Weights of a small GPT-style language model, trained from scratch on English Wikipedia.
Size: 11 layers, 73.5M parameters.
Training: 457M tokens, 3486 steps.
Each number is 200 + 40 x the weight over its row's rms, rounded and kept within 0 to 999. Layers, rows and columns count from 0. The size before them is the row's rms in percent of the matrix's.

# layer 6 MLP up, 1728x512, rms 0.0416, rows 433-469, columns 192-255
101,223,213,246,253,173,187,188,210,243,276,200,171,199,168,221,183,260,165,173,170,179,197,219,136,202,213,235,183,180,145,265,222,231,167,232,154,234,182,164,244,215,285,197,109,252,235,136,198,209,189,228,192,233,260,196,215,153,213,193,257,280,181,287,232
100,226,230,147,184,172,193,193,178,226,226,207,251,199,229,269,266,190,169,219,173,135,221,147,261,210,185,185,251,201,163,247,152,200,171,193,167,258,191,181,158,223,241,200,230,223,199,173,182,198,266,204,164,216,220,238,166,231,216,205,253,273,215,202,251
104,206,225,208,215,126,187,200,195,180,218,174,235,206,231,247,171,207,156,182,216,247,127,139,215,270,224,167,215,214,157,138,184,212,185,133,167,169,235,204,182,209,153,221,202,217,184,228,252,199,163,216,228,252,262,232,154,191,248,177,120,208,250,229,165
099,199,227,231,176,190,214,228,191,196,205,197,183,278,236,253,140,97,174,281,163,193,241,260,301,191,223,234,200,298,164,184,170,248,280,244,164,171,154,209,179,211,183,189,310,189,171,184,152,187,162,227,102,157,167,160,217,231,210,232,171,222,215,179,283
098,224,253,231,173,176,210,303,246,174,167,187,182,224,184,148,184,199,198,191,220,185,152,220,135,194,246,214,199,203,200,208,129,268,181,259,168,184,200,210,190,173,205,225,157,186,173,206,177,228,202,209,219,178,261,316,213,168,199,166,178,221,136,211,217
094,156,200,108,235,229,221,209,210,154,144,204,154,125,215,185,169,186,179,185,190,138,185,170,294,195,214,193,195,156,199,208,184,178,152,202,199,145,226,214,259,159,195,189,177,210,195,168,233,209,129,152,169,147,136,197,208,151,183,152,276,207,161,257,186
103,266,211,262,219,191,255,160,198,195,223,184,267,209,212,151,156,211,217,210,251,245,204,186,158,238,180,257,153,100,206,243,214,156,210,232,263,147,244,188,284,237,229,240,169,116,138,269,172,199,197,154,182,193,153,173,221,148,180,139,162,275,181,233,173
105,238,224,272,173,218,252,298,275,225,148,205,258,238,229,218,284,240,187,226,187,238,194,216,171,203,191,164,254,235,282,146,145,216,196,203,192,171,164,211,226,207,136,222,298,228,166,166,179,213,202,229,261,144,216,171,189,229,274,244,190,206,274,169,217
094,169,183,205,218,239,182,222,199,223,204,226,194,217,255,215,204,146,177,198,195,181,199,186,217,208,220,170,239,244,197,272,215,146,209,203,193,154,163,250,199,212,141,230,179,134,192,210,200,210,219,232,216,205,203,153,175,195,248,167,166,211,238,224,167
097,200,104,206,253,186,167,168,168,211,216,92,192,206,163,151,137,243,188,174,196,204,185,144,195,265,163,151,182,171,223,200,220,154,206,246,214,258,158,280,226,157,224,159,222,188,186,214,107,159,131,276,204,200,194,102,157,120,206,195,208,204,187,242,254
109,269,226,234,261,237,153,305,202,218,200,241,215,190,220,258,275,178,167,197,182,222,231,202,209,168,209,240,273,220,195,205,115,201,96,207,236,284,218,216,193,216,204,145,143,251,258,152,167,223,192,248,199,189,179,267,225,228,173,244,147,200,139,211,143
101,190,117,249,188,221,161,217,210,214,147,236,195,200,222,179,159,195,215,167,227,214,227,246,151,235,183,229,215,232,273,195,168,202,209,164,194,229,231,225,258,162,172,174,218,185,182,181,210,266,212,213,222,178,165,159,176,157,157,239,259,244,144,202,116
103,199,275,221,225,208,209,230,126,165,243,188,208,213,146,234,140,188,208,175,189,227,278,254,165,203,181,196,198,226,177,268,169,126,218,170,258,204,193,279,226,256,202,144,172,303,257,176,167,150,240,207,254,181,259,200,251,158,167,214,205,152,284,145,245
104,213,197,144,204,193,269,218,89,217,139,232,183,270,193,138,151,247,248,269,190,210,220,196,200,153,164,204,279,238,177,214,218,239,104,257,227,218,174,227,241,182,275,232,223,241,195,272,242,171,166,173,249,175,173,166,181,239,152,196,168,267,144,174,279
094,163,171,176,249,205,152,189,218,137,188,191,152,224,199,232,188,227,224,216,156,120,172,160,150,176,159,202,170,156,184,284,130,195,160,208,224,275,228,198,194,206,260,175,159,128,211,159,188,265,169,219,195,177,239,207,280,248,178,168,154,148,189,140,225
103,210,216,198,159,196,141,248,93,250,210,249,248,206,192,155,243,181,194,235,119,149,210,206,252,238,170,189,191,182,215,220,249,213,207,212,176,156,113,216,249,189,139,177,141,215,152,214,147,228,239,244,233,220,233,284,204,147,164,270,194,251,178,145,209
110,193,167,156,193,176,213,192,225,219,231,256,230,231,188,167,244,235,237,235,150,172,216,298,241,226,229,166,247,227,221,158,201,137,189,221,215,166,232,247,169,247,209,180,131,163,167,198,135,221,248,231,159,243,175,176,219,254,168,212,169,229,224,150,134
104,264,219,230,164,221,239,279,259,153,265,195,193,248,155,222,223,197,252,174,172,155,199,211,216,232,221,178,217,280,167,252,267,147,185,197,150,126,129,173,219,232,193,235,238,208,213,202,135,127,227,204,195,249,137,264,208,183,212,188,125,238,192,196,238
103,207,275,198,271,208,235,165,173,143,125,213,213,159,222,187,238,188,201,245,202,268,211,142,199,223,206,241,214,182,184,184,181,166,210,77,208,199,245,252,136,168,205,212,262,227,257,242,125,212,210,197,159,142,212,137,168,199,207,181,217,212,116,185,204
101,168,197,191,188,165,227,201,205,227,162,194,223,266,253,155,196,227,169,216,203,233,215,91,181,264,180,204,172,143,201,237,238,219,206,212,186,246,230,253,144,172,229,214,182,216,235,217,138,155,207,232,197,232,172,195,190,191,165,261,161,214,224,206,241
095,251,157,174,153,222,223,233,228,187,220,248,244,169,168,255,173,143,162,185,183,149,177,232,253,140,144,252,186,189,246,153,110,172,131,224,208,140,242,224,213,143,128,211,217,203,198,256,179,180,193,218,174,180,171,208,198,213,210,146,266,234,215,215,355
101,264,146,222,264,105,211,216,207,147,175,230,282,280,169,159,185,303,260,179,241,222,249,137,139,162,148,165,194,215,198,198,165,153,171,239,225,231,112,289,145,201,181,261,167,174,165,131,180,250,186,229,219,209,150,161,201,192,147,209,148,205,261,173,231
097,296,224,203,233,220,161,169,224,246,174,154,159,220,243,139,199,206,219,205,227,229,261,204,198,148,209,178,195,214,230,166,196,211,259,289,150,258,166,201,135,259,276,239,186,211,185,157,296,189,172,180,194,233,145,137,165,224,151,237,207,193,200,115,253
106,155,167,226,288,181,176,252,168,199,175,222,234,229,230,271,162,230,225,143,159,181,230,252,209,259,207,184,160,190,143,215,168,301,119,176,116,196,217,187,191,152,194,244,210,238,182,245,188,187,175,163,193,227,200,142,156,198,219,235,190,181,211,240,237
096,209,239,255,197,221,207,156,240,173,128,246,199,225,257,215,167,160,237,242,203,165,220,195,245,122,309,206,147,211,160,183,179,205,202,166,204,227,131,154,244,196,181,248,174,122,192,159,175,224,215,243,251,192,190,146,226,243,182,197,239,237,189,153,232
096,177,222,220,193,215,219,243,170,200,224,210,198,157,189,202,195,141,259,125,209,164,263,207,231,179,172,240,217,236,203,282,212,204,222,148,173,188,197,173,241,190,196,229,309,192,163,234,226,196,237,188,199,275,186,236,226,194,186,186,194,180,314,172,181
107,252,172,206,194,244,187,181,248,224,212,196,231,242,263,221,164,166,195,226,174,285,137,202,182,186,170,239,182,173,231,151,174,175,209,202,252,170,255,202,193,211,248,199,189,180,231,248,227,183,192,228,240,199,178,254,175,270,235,262,203,229,211,225,128
090,187,173,211,271,257,170,281,242,272,210,212,190,233,218,222,252,240,169,222,160,202,180,191,134,219,178,263,220,223,239,298,292,124,265,174,205,214,124,118,236,193,156,261,265,204,256,236,261,213,196,216,155,172,178,164,187,214,260,234,184,215,195,171,101
096,291,238,195,109,178,233,167,262,179,170,234,238,182,156,220,257,218,207,125,178,184,188,207,154,132,228,111,223,234,114,223,168,165,213,174,238,180,210,151,158,166,175,234,158,143,236,158,176,173,216,200,198,239,262,208,188,199,183,177,161,138,206,173,197
098,134,156,210,205,268,257,106,226,205,167,200,183,154,123,201,214,246,197,268,166,195,222,194,144,214,245,178,228,190,182,183,193,248,188,186,191,257,111,221,144,163,157,152,185,191,197,250,192,210,159,232,143,194,182,210,220,245,181,181,136,184,131,297,195
106,226,271,209,196,144,159,119,188,246,191,205,228,197,247,176,194,149,207,138,233,243,249,188,214,162,205,238,205,240,261,117,224,160,132,219,174,160,219,236,212,173,293,193,205,277,186,238,186,206,196,204,249,246,208,189,211,245,267,169,227,228,215,179,162
099,282,180,195,159,189,239,257,266,189,287,202,216,201,208,191,198,153,205,245,242,176,253,157,203,176,198,215,275,223,196,189,219,220,143,162,248,159,179,128,289,215,195,264,254,185,184,178,206,206,264,223,205,169,145,259,218,171,209,233,206,183,153,224,223
095,237,252,227,154,287,215,242,145,167,161,218,201,116,183,228,131,224,115,274,207,277,179,212,219,239,144,217,209,106,143,158,216,211,234,194,218,200,195,160,246,226,197,226,226,190,173,190,189,202,199,224,203,221,239,214,208,78,136,168,226,174,165,206,208
099,225,202,218,125,271,182,226,145,209,229,149,135,299,130,203,270,215,184,186,171,238,174,212,220,215,167,225,256,243,232,158,187,159,141,190,149,182,220,209,265,175,155,180,134,195,186,198,161,140,208,148,175,200,210,204,178,251,229,223,269,198,223,157,169
095,255,166,178,249,154,186,208,176,219,262,226,135,162,178,199,161,177,206,226,234,267,233,202,136,119,246,202,214,192,164,185,259,198,157,198,259,133,255,277,182,152,218,251,243,197,173,264,174,244,191,121,195,102,180,230,251,247,217,198,193,81,181,254,219
101,252,251,181,262,208,146,143,130,187,194,221,220,164,235,190,232,218,152,143,261,141,200,85,173,150,197,186,228,233,169,163,219,102,192,239,250,258,201,279,206,160,185,168,220,214,187,144,168,150,178,219,151,249,236,243,127,212,177,258,98,127,261,162,159
101,159,170,203,246,208,181,154,232,223,302,195,183,231,255,178,176,170,238,195,261,205,229,144,241,215,207,179,108,276,240,213,215,281,184,218,171,130,211,210,234,157,202,174,277,183,177,157,249,157,175,203,237,278,184,271,188,160,134,231,196,138,227,142,252
# layer 6 MLP down (transposed), 1728x512, rms 0.0433, rows 433-468, columns 192-255
101,237,187,191,190,217,209,185,203,192,154,124,186,283,249,189,116,272,129,232,119,171,143,199,239,201,231,286,176,237,150,133,214,191,175,180,209,199,212,203,183,258,209,263,138,195,244,182,198,134,156,154,146,166,193,197,205,155,90,158,233,213,200,201,260
100,253,169,198,272,231,231,143,178,119,191,228,305,169,151,220,202,150,188,153,211,260,193,137,206,183,172,246,171,191,164,212,204,229,205,234,187,195,228,174,163,141,197,193,209,257,124,269,179,245,241,192,124,147,150,219,194,147,275,253,159,220,222,220,213
110,231,149,235,226,217,197,248,195,213,164,151,232,125,159,163,214,206,229,151,131,191,233,178,236,230,241,166,173,201,207,246,155,195,252,237,172,210,198,201,175,180,205,224,213,211,154,218,279,226,174,260,221,233,233,212,213,162,179,193,207,136,177,197,194
099,154,234,172,247,253,262,151,174,166,218,131,162,212,218,220,243,234,157,198,185,201,170,229,211,230,212,223,260,156,283,207,131,149,230,223,166,252,169,177,155,211,188,188,298,255,160,202,217,179,171,130,272,275,204,187,230,264,213,258,272,201,208,288,213
097,232,217,259,218,218,200,207,192,190,148,179,286,202,165,197,249,253,215,244,262,217,165,222,226,238,279,167,204,209,250,134,197,196,105,143,140,185,215,210,213,287,233,245,190,236,212,245,179,198,172,151,282,196,203,125,193,156,201,181,173,134,260,216,183
097,261,235,218,153,239,258,217,197,165,136,211,211,191,213,209,180,174,230,175,218,178,187,190,233,150,205,119,170,195,223,220,156,152,180,220,196,220,197,220,222,154,263,141,176,204,268,178,193,184,167,176,234,198,220,175,292,210,130,260,149,273,222,276,201
105,209,236,221,234,215,176,225,181,187,206,193,186,179,173,213,214,199,243,176,289,240,206,200,154,205,185,220,195,235,249,199,150,230,172,226,174,210,250,183,292,167,270,158,193,197,165,215,197,199,209,118,211,247,218,198,220,137,196,179,178,143,169,259,199
101,204,230,241,130,221,113,277,140,162,252,292,222,194,194,116,236,159,139,186,179,201,230,251,185,230,238,232,232,173,158,236,185,191,184,138,229,234,102,164,279,197,224,163,259,193,286,240,214,308,213,247,201,201,156,202,246,188,176,119,168,203,224,199,213
095,226,215,156,232,241,175,224,155,173,219,256,214,223,135,215,239,183,173,312,125,186,171,170,210,245,206,240,222,179,120,235,216,207,203,220,164,234,160,242,237,198,272,192,142,203,222,161,224,209,212,223,221,259,239,165,148,301,225,155,199,209,336,143,229
095,228,206,197,206,179,160,203,229,249,197,229,119,187,207,206,220,194,110,242,205,144,292,197,270,233,247,188,205,204,205,122,237,210,235,238,175,227,133,238,200,257,243,194,174,176,272,115,145,157,210,214,239,256,184,123,137,205,229,191,177,164,175,231,230
109,194,264,131,171,292,201,181,189,209,126,196,245,225,175,229,237,239,197,202,127,192,170,229,261,155,257,222,168,292,228,174,242,255,241,251,198,189,163,201,164,162,215,117,195,207,204,195,214,152,233,236,188,217,203,273,234,204,200,182,183,168,154,233,192
104,229,116,278,174,242,165,232,224,265,234,221,196,221,218,131,176,218,214,217,292,237,202,212,200,238,205,220,240,236,245,112,155,209,275,216,207,245,172,223,195,228,247,225,184,120,195,113,209,176,227,228,183,141,136,204,230,139,105,202,181,261,211,212,111
096,250,218,215,185,143,182,204,206,265,245,254,141,227,213,214,207,141,223,157,259,228,294,205,157,204,264,217,220,218,264,195,191,120,154,176,188,174,251,184,194,233,186,198,237,246,205,197,182,205,267,171,212,148,266,248,243,150,124,193,241,153,246,153,169
106,210,226,221,184,191,210,150,74,185,159,205,247,235,193,184,194,309,233,233,182,167,124,255,272,186,147,192,206,296,189,265,213,192,198,185,246,290,153,195,203,148,171,213,235,302,224,216,286,205,223,127,227,177,163,118,168,226,209,227,217,304,161,147,156
093,232,219,179,209,203,189,130,225,295,227,194,202,174,151,177,188,176,207,206,119,221,217,236,164,205,276,198,101,242,209,87,190,186,173,150,245,185,236,231,196,191,231,156,154,156,205,236,213,192,173,189,217,135,213,188,273,230,189,160,207,238,205,214,216
104,159,160,231,108,128,162,189,236,210,244,189,217,239,116,206,211,221,184,231,270,219,203,174,163,192,149,178,247,214,238,151,214,256,207,214,216,270,147,194,241,187,201,150,163,163,186,171,175,244,213,198,165,280,177,226,211,213,231,172,190,215,227,179,171
105,90,213,215,243,121,155,242,214,198,249,207,270,241,173,227,267,218,231,234,218,201,232,234,113,151,181,155,218,213,164,201,173,224,188,217,197,191,303,237,229,180,152,162,147,187,179,186,158,192,203,188,254,143,197,222,144,224,165,148,194,232,201,164,242
104,235,302,271,172,196,114,211,146,170,232,237,202,181,184,251,196,301,237,128,133,141,216,192,177,199,234,206,245,95,184,279,157,128,126,232,224,175,158,152,182,247,160,307,276,326,182,219,189,174,245,179,169,220,210,228,227,157,229,229,169,153,215,183,136
106,260,221,113,171,208,182,183,117,223,122,155,227,172,182,220,227,268,167,125,176,153,195,222,205,155,279,186,205,184,317,186,191,208,175,220,136,204,226,239,66,228,261,257,171,175,255,241,155,205,217,156,264,166,180,237,200,256,196,194,162,298,206,191,173
100,187,245,248,225,214,228,192,183,198,221,167,174,245,230,236,188,248,185,222,147,162,179,194,247,208,104,166,167,195,144,242,173,240,263,162,160,217,198,274,171,187,203,267,93,253,151,244,230,248,186,182,207,262,258,201,284,257,158,211,195,215,167,229,161
100,195,226,258,208,226,155,188,215,238,172,138,221,223,148,257,214,156,232,227,203,121,126,229,220,163,184,235,272,166,146,219,157,239,198,187,203,193,185,215,169,213,191,276,296,206,166,194,142,237,265,162,252,188,244,234,216,194,232,206,231,231,173,197,236
095,206,185,135,231,250,211,180,239,145,156,189,169,235,255,179,178,188,209,159,149,224,260,156,205,210,194,211,222,171,163,217,249,125,194,240,245,170,192,213,172,284,163,222,194,186,167,228,180,159,130,144,230,217,195,237,178,186,136,176,140,198,202,174,268
098,221,211,152,273,224,180,207,240,168,229,160,155,200,198,122,172,228,162,224,167,127,233,271,178,193,160,122,202,180,179,146,245,195,189,242,160,134,158,260,112,215,222,172,222,203,206,132,187,258,193,120,202,190,173,201,182,143,223,182,119,286,144,155,236
105,265,218,165,189,189,153,170,196,176,208,253,252,170,215,209,166,186,150,175,283,204,216,287,189,200,276,160,233,208,169,198,220,212,190,255,244,280,217,247,168,222,144,119,189,206,239,261,179,155,154,195,268,190,185,191,174,262,326,235,124,218,256,234,245
098,215,229,114,227,187,204,140,252,270,168,186,312,226,151,225,206,187,174,194,113,258,208,202,207,273,143,221,237,231,197,228,152,185,164,152,259,239,122,184,176,286,228,234,209,158,242,216,198,192,120,194,176,215,197,239,217,192,206,226,200,237,190,204,229
097,104,251,193,185,203,186,202,146,279,175,200,169,189,226,215,228,116,183,210,136,178,191,216,289,215,117,198,179,272,102,222,198,253,231,187,248,163,234,146,226,154,235,121,244,199,147,235,204,138,255,205,255,216,174,228,110,201,166,184,141,202,227,243,187
099,273,220,287,239,203,215,212,205,200,205,171,244,199,288,221,219,192,248,256,174,329,202,242,166,191,183,230,228,201,275,110,177,159,261,136,164,200,197,205,218,187,193,165,207,173,191,169,159,202,190,176,194,166,182,253,203,209,236,257,233,229,218,194,194
093,210,174,184,174,158,214,151,192,257,201,173,157,167,168,198,118,199,185,237,181,150,211,157,229,249,173,213,193,241,174,250,215,117,278,145,177,149,213,239,203,214,155,177,262,165,143,191,207,215,162,181,208,188,223,181,134,211,170,117,234,190,166,259,107
100,214,236,216,141,112,208,160,131,219,242,157,230,210,130,233,195,178,209,136,188,214,134,226,171,129,267,259,130,151,194,196,166,218,269,244,172,169,130,177,184,178,173,160,245,205,190,181,191,240,232,184,254,226,219,216,156,179,177,138,248,224,252,213,225
096,174,152,215,222,232,168,235,226,231,231,193,184,255,222,183,164,189,141,243,155,143,220,235,211,289,100,179,170,176,241,267,196,98,213,214,188,143,190,266,147,242,214,170,174,188,167,209,186,231,230,212,146,176,174,196,235,232,225,299,259,205,155,148,252
101,195,219,253,181,164,146,143,218,230,155,218,237,216,230,136,232,190,308,159,273,179,196,190,247,152,212,241,215,223,147,111,197,240,205,252,171,114,253,150,257,179,185,149,191,243,182,213,199,238,194,166,186,199,181,167,175,223,193,220,151,249,171,171,195
105,217,156,149,162,208,164,270,179,250,234,245,185,152,168,191,200,183,225,238,153,254,171,182,229,261,202,199,240,133,223,214,189,208,152,247,245,156,214,226,183,159,188,230,252,212,148,242,209,177,196,215,230,265,133,237,155,198,231,248,207,212,168,220,259
098,161,252,195,203,200,212,247,176,202,158,142,225,195,231,290,155,253,130,298,208,192,206,177,175,227,212,174,246,225,190,171,196,224,173,229,145,139,224,157,217,279,230,209,181,234,174,181,161,243,195,195,239,153,171,233,200,193,216,147,171,177,173,233,180
099,275,196,246,189,157,225,190,236,247,220,175,155,286,197,199,258,241,227,208,253,178,135,205,179,181,223,221,235,271,293,141,213,234,116,138,159,202,244,176,185,199,199,215,239,215,179,158,165,197,220,207,214,171,174,219,154,154,211,223,252,248,190,203,102
093,169,251,238,232,126,159,151,170,132,248,191,196,196,168,230,146,223,197,272,241,199,224,213,190,186,167,249,245,219,219,214,115,210,138,236,179,193,231,210,232,271,157,270,267,257,169,202,184,288,187,193,188,266,183,212,210,185,189,144,223,177,168,249,179
098,242,161,137,211,177,208,162,125,271,97,202,212,169,199,159,167,159,235,257,281,152,176,184,174,195,254,164,205,174,242,274,158,152,238,129,186,154,215,230,187,119,223,268,206,172,227,182,175,167,104,218,188,226,212,202,236,231,200,189,257,100,172,232,192
# layer 6 MLP gate, 1728x512, rms 0.0449, rows 434-469, columns 192-255
098,215,184,199,224,237,208,200,231,117,229,242,151,195,124,179,229,225,242,179,240,172,220,239,232,187,272,233,159,225,219,235,204,151,196,182,184,230,261,239,101,231,136,208,182,212,268,186,197,154,204,143,187,215,214,237,285,186,192,234,182,207,256,136,225
098,197,224,193,176,157,179,179,154,148,188,154,210,175,202,238,133,230,171,232,188,204,205,149,90,237,140,178,174,236,245,252,153,213,257,137,127,279,197,215,242,188,133,218,233,239,242,168,218,213,175,228,251,240,197,216,152,180,195,186,189,190,247,210,180
100,217,183,198,131,224,233,173,191,223,167,245,219,188,220,151,174,199,271,232,192,106,189,258,200,176,237,237,197,154,158,225,207,224,166,159,263,122,182,225,162,240,142,197,226,128,128,220,217,167,155,218,161,148,176,189,201,98,224,168,157,196,240,212,148
093,243,147,190,174,204,245,170,212,114,167,197,164,203,161,153,206,123,229,192,253,217,158,150,222,209,141,251,212,286,258,219,197,208,239,163,183,176,237,194,216,243,241,80,212,233,245,163,246,248,215,264,230,170,217,240,264,142,123,199,237,223,240,136,87
100,160,191,215,180,191,225,186,202,198,176,185,210,143,241,207,232,164,198,190,179,220,186,247,240,178,152,162,250,206,224,185,234,137,234,197,161,177,164,225,226,192,252,183,271,206,205,180,168,129,186,207,206,228,208,174,127,135,186,181,190,138,205,210,141
102,159,231,226,238,144,155,277,268,127,205,167,161,204,267,196,192,229,258,266,254,187,215,223,172,255,170,238,141,174,226,179,171,167,221,193,239,197,208,190,132,170,136,165,206,246,216,212,168,231,129,215,223,281,131,214,191,188,191,224,238,204,245,219,156
101,151,242,203,139,253,219,188,223,167,173,201,263,213,199,165,251,228,169,174,202,157,235,223,281,115,151,166,242,187,239,164,118,175,218,225,219,183,238,169,159,204,149,202,110,193,191,208,277,280,165,161,198,175,133,160,217,226,265,178,222,191,198,143,167
098,174,251,152,247,172,211,197,191,213,260,229,223,205,196,217,252,199,188,195,145,163,141,163,166,205,174,166,135,205,179,142,219,217,201,187,180,125,235,177,161,237,214,151,164,265,255,180,244,243,205,222,167,228,277,173,190,253,252,106,187,176,186,259,159
094,181,186,257,207,236,234,228,205,181,296,199,251,289,260,206,245,249,257,184,251,124,232,155,220,196,223,140,178,185,202,158,190,220,175,263,260,189,222,185,240,196,295,172,183,202,158,201,144,184,188,252,216,150,205,139,160,250,254,198,136,253,221,247,206
108,154,254,223,233,174,106,179,220,254,201,171,201,273,140,173,209,289,221,224,195,169,282,203,196,264,219,177,202,181,195,195,266,134,315,227,223,209,249,199,269,209,189,177,222,325,228,278,210,130,213,160,168,173,202,124,135,222,219,195,207,201,152,133,159
095,196,165,186,218,205,259,194,167,216,307,309,261,206,266,152,162,138,169,171,205,143,244,154,66,192,241,213,207,267,147,226,238,166,280,193,236,212,151,152,170,169,149,208,164,243,184,139,184,211,211,257,244,207,198,142,237,166,136,209,205,221,227,186,181
098,170,205,227,189,203,192,252,183,244,239,232,185,196,152,132,241,161,184,216,215,185,255,171,160,142,210,172,197,253,187,202,154,189,206,179,190,174,221,172,194,207,130,182,238,172,213,172,190,228,187,110,186,146,213,239,225,238,170,191,236,140,229,144,168
110,136,207,201,155,218,222,233,218,208,161,231,245,198,230,210,197,243,212,229,172,258,146,226,225,97,233,166,119,155,185,254,184,63,176,199,191,250,210,222,202,136,210,119,209,176,233,183,269,226,178,210,239,180,224,198,201,152,232,192,68,224,193,145,244
094,290,256,180,244,129,82,155,218,181,243,151,193,232,231,216,204,150,162,193,219,122,244,99,191,135,135,196,203,178,239,229,209,212,251,241,153,265,243,207,194,199,213,194,254,214,247,237,192,219,160,207,238,239,174,243,244,208,164,146,190,179,250,250,249
100,191,195,174,213,200,267,201,155,270,217,186,171,162,217,220,209,96,224,222,236,194,220,147,252,180,226,216,230,212,212,259,214,159,183,183,203,131,190,196,316,188,177,173,185,154,182,211,252,251,247,209,58,204,145,237,223,214,147,256,227,171,213,189,211
107,119,167,204,200,220,189,138,228,241,163,173,198,154,189,207,195,194,116,245,191,151,177,207,101,195,129,188,161,177,212,167,235,237,215,270,197,254,249,158,226,209,216,228,193,233,175,220,170,310,157,150,164,234,138,182,183,193,171,244,157,169,162,165,230
103,232,184,236,148,264,182,181,224,186,221,238,183,182,127,165,161,300,224,148,240,168,241,176,282,253,318,195,224,164,190,158,210,207,184,286,185,135,138,218,220,202,230,278,219,177,257,214,236,208,233,147,177,169,251,128,141,214,167,147,144,212,225,251,201
109,185,253,174,190,201,236,193,192,225,241,157,155,190,172,188,219,222,196,208,250,180,205,179,131,163,137,163,184,188,189,225,242,120,197,223,195,166,294,182,225,250,212,206,145,245,239,224,160,117,267,239,216,215,225,216,214,177,197,273,121,161,118,271,153
096,176,193,178,159,187,203,266,174,174,175,188,164,207,233,211,213,211,145,164,236,227,145,194,209,167,208,201,172,187,199,237,228,105,204,202,193,267,241,127,164,211,146,206,108,209,222,193,220,195,260,181,255,232,234,185,228,160,213,156,149,207,125,173,212
094,174,149,157,172,198,165,143,159,206,193,309,205,233,224,180,134,230,180,192,115,269,199,233,187,147,289,174,188,215,147,190,201,232,150,210,177,152,258,232,169,186,238,186,194,243,264,198,250,220,192,234,168,153,241,177,201,189,174,251,205,162,201,268,220
096,182,268,135,228,200,239,237,258,190,192,214,227,194,192,167,179,125,183,190,229,332,233,150,239,150,249,161,214,189,198,208,206,213,247,245,201,245,189,193,257,247,188,129,152,223,195,243,195,183,196,176,243,158,182,175,121,132,154,207,217,265,100,200,226
094,227,231,169,236,154,222,155,232,237,221,227,278,258,273,153,186,260,234,163,190,153,205,198,202,175,208,187,210,135,186,151,228,217,221,227,167,185,184,197,147,296,175,188,237,192,215,175,220,201,182,157,141,210,203,198,200,119,213,195,155,197,211,266,241
104,216,184,210,240,216,101,179,119,225,160,188,192,157,196,240,186,208,160,209,135,230,219,176,190,241,247,215,186,237,190,279,146,144,235,158,229,258,208,221,160,203,201,167,169,213,168,255,180,142,227,226,205,192,273,178,109,233,171,117,193,193,259,173,157
093,182,213,201,196,150,230,201,222,246,193,184,224,231,227,280,217,176,168,168,178,209,184,222,208,212,119,169,193,300,206,193,163,218,167,224,227,198,203,130,216,215,223,166,180,174,222,197,161,186,216,187,211,204,199,128,224,230,194,260,196,166,183,234,184
094,141,170,151,175,187,214,135,206,188,228,184,259,190,189,237,253,151,217,195,166,204,115,259,182,210,238,142,244,216,179,202,133,237,144,197,135,184,203,242,178,151,251,203,256,211,192,212,265,165,146,136,142,178,213,293,109,163,198,189,198,164,225,181,200
098,179,174,179,165,182,203,158,227,257,174,203,167,207,177,199,247,255,255,251,250,183,259,189,224,174,176,165,176,209,213,158,224,176,195,288,176,276,194,119,194,222,189,146,243,249,174,157,218,197,209,237,140,183,214,199,247,169,240,188,225,229,234,165,163
092,211,214,177,205,240,174,255,176,148,158,200,215,261,248,200,180,196,237,252,163,260,207,209,196,233,209,196,183,205,232,170,252,239,217,190,230,147,148,207,253,149,172,176,253,214,239,123,231,260,98,210,208,259,130,211,122,229,233,233,186,224,211,160,190
103,171,292,212,259,225,209,190,166,153,189,243,191,259,184,208,181,165,112,195,134,197,190,202,197,180,235,209,110,238,246,132,170,221,173,221,147,165,196,241,207,220,216,200,270,255,199,246,250,174,119,272,214,195,189,209,234,192,278,235,254,140,201,166,162
092,160,194,287,171,231,214,210,252,250,244,212,228,230,237,258,219,224,123,190,240,165,139,199,242,229,255,167,199,167,269,241,260,203,244,186,204,184,152,204,159,261,207,167,237,121,175,180,171,236,256,200,175,170,175,179,188,188,189,259,260,178,263,196,194
107,218,271,90,204,259,205,266,225,196,267,224,254,214,242,217,151,197,142,245,162,275,224,186,188,243,225,246,230,232,227,191,190,199,111,142,148,188,190,252,207,275,182,207,114,161,218,262,208,227,175,205,109,155,157,141,210,226,248,205,234,176,106,131,220
093,232,193,215,237,235,185,211,219,215,205,207,247,255,230,246,212,209,195,231,204,166,193,160,243,246,186,154,170,254,161,145,206,249,129,169,192,221,187,120,308,213,161,244,140,168,209,207,236,235,172,201,214,190,226,179,134,221,228,167,224,123,166,277,168
102,259,219,193,235,215,204,242,176,242,170,190,223,219,231,188,168,253,189,173,224,188,189,198,151,260,195,127,183,216,171,177,214,178,200,152,262,222,245,158,196,207,185,210,205,202,112,250,194,183,157,243,211,198,233,166,149,284,194,200,246,245,201,268,166
103,185,221,216,274,174,231,208,225,229,290,247,227,192,219,185,223,186,197,243,184,253,95,231,185,200,226,179,67,171,281,264,254,285,174,181,221,226,232,235,186,210,224,146,213,200,246,140,205,205,201,250,214,155,193,234,185,136,212,200,216,238,161,165,223
104,195,215,214,199,207,242,221,277,221,251,217,184,185,178,212,146,205,193,220,303,200,195,104,197,190,263,250,183,194,161,252,131,198,221,202,213,242,201,192,223,162,116,199,205,207,230,223,182,284,166,177,246,227,216,190,179,255,197,205,209,224,183,166,186
103,175,251,172,227,201,190,190,239,174,264,225,190,215,232,213,158,202,132,173,293,216,229,151,173,185,145,194,150,178,163,180,286,301,236,224,213,180,143,198,154,174,190,173,221,217,132,228,176,162,191,193,197,275,174,268,214,204,219,181,225,182,162,170,125
098,227,139,171,166,158,168,214,216,151,177,215,240,226,197,159,247,134,184,214,116,186,204,173,210,214,187,226,207,239,176,153,132,182,172,196,163,267,227,145,175,250,195,221,177,171,217,185,191,161,199,167,190,225,228,202,185,130,202,174,189,165,226,199,185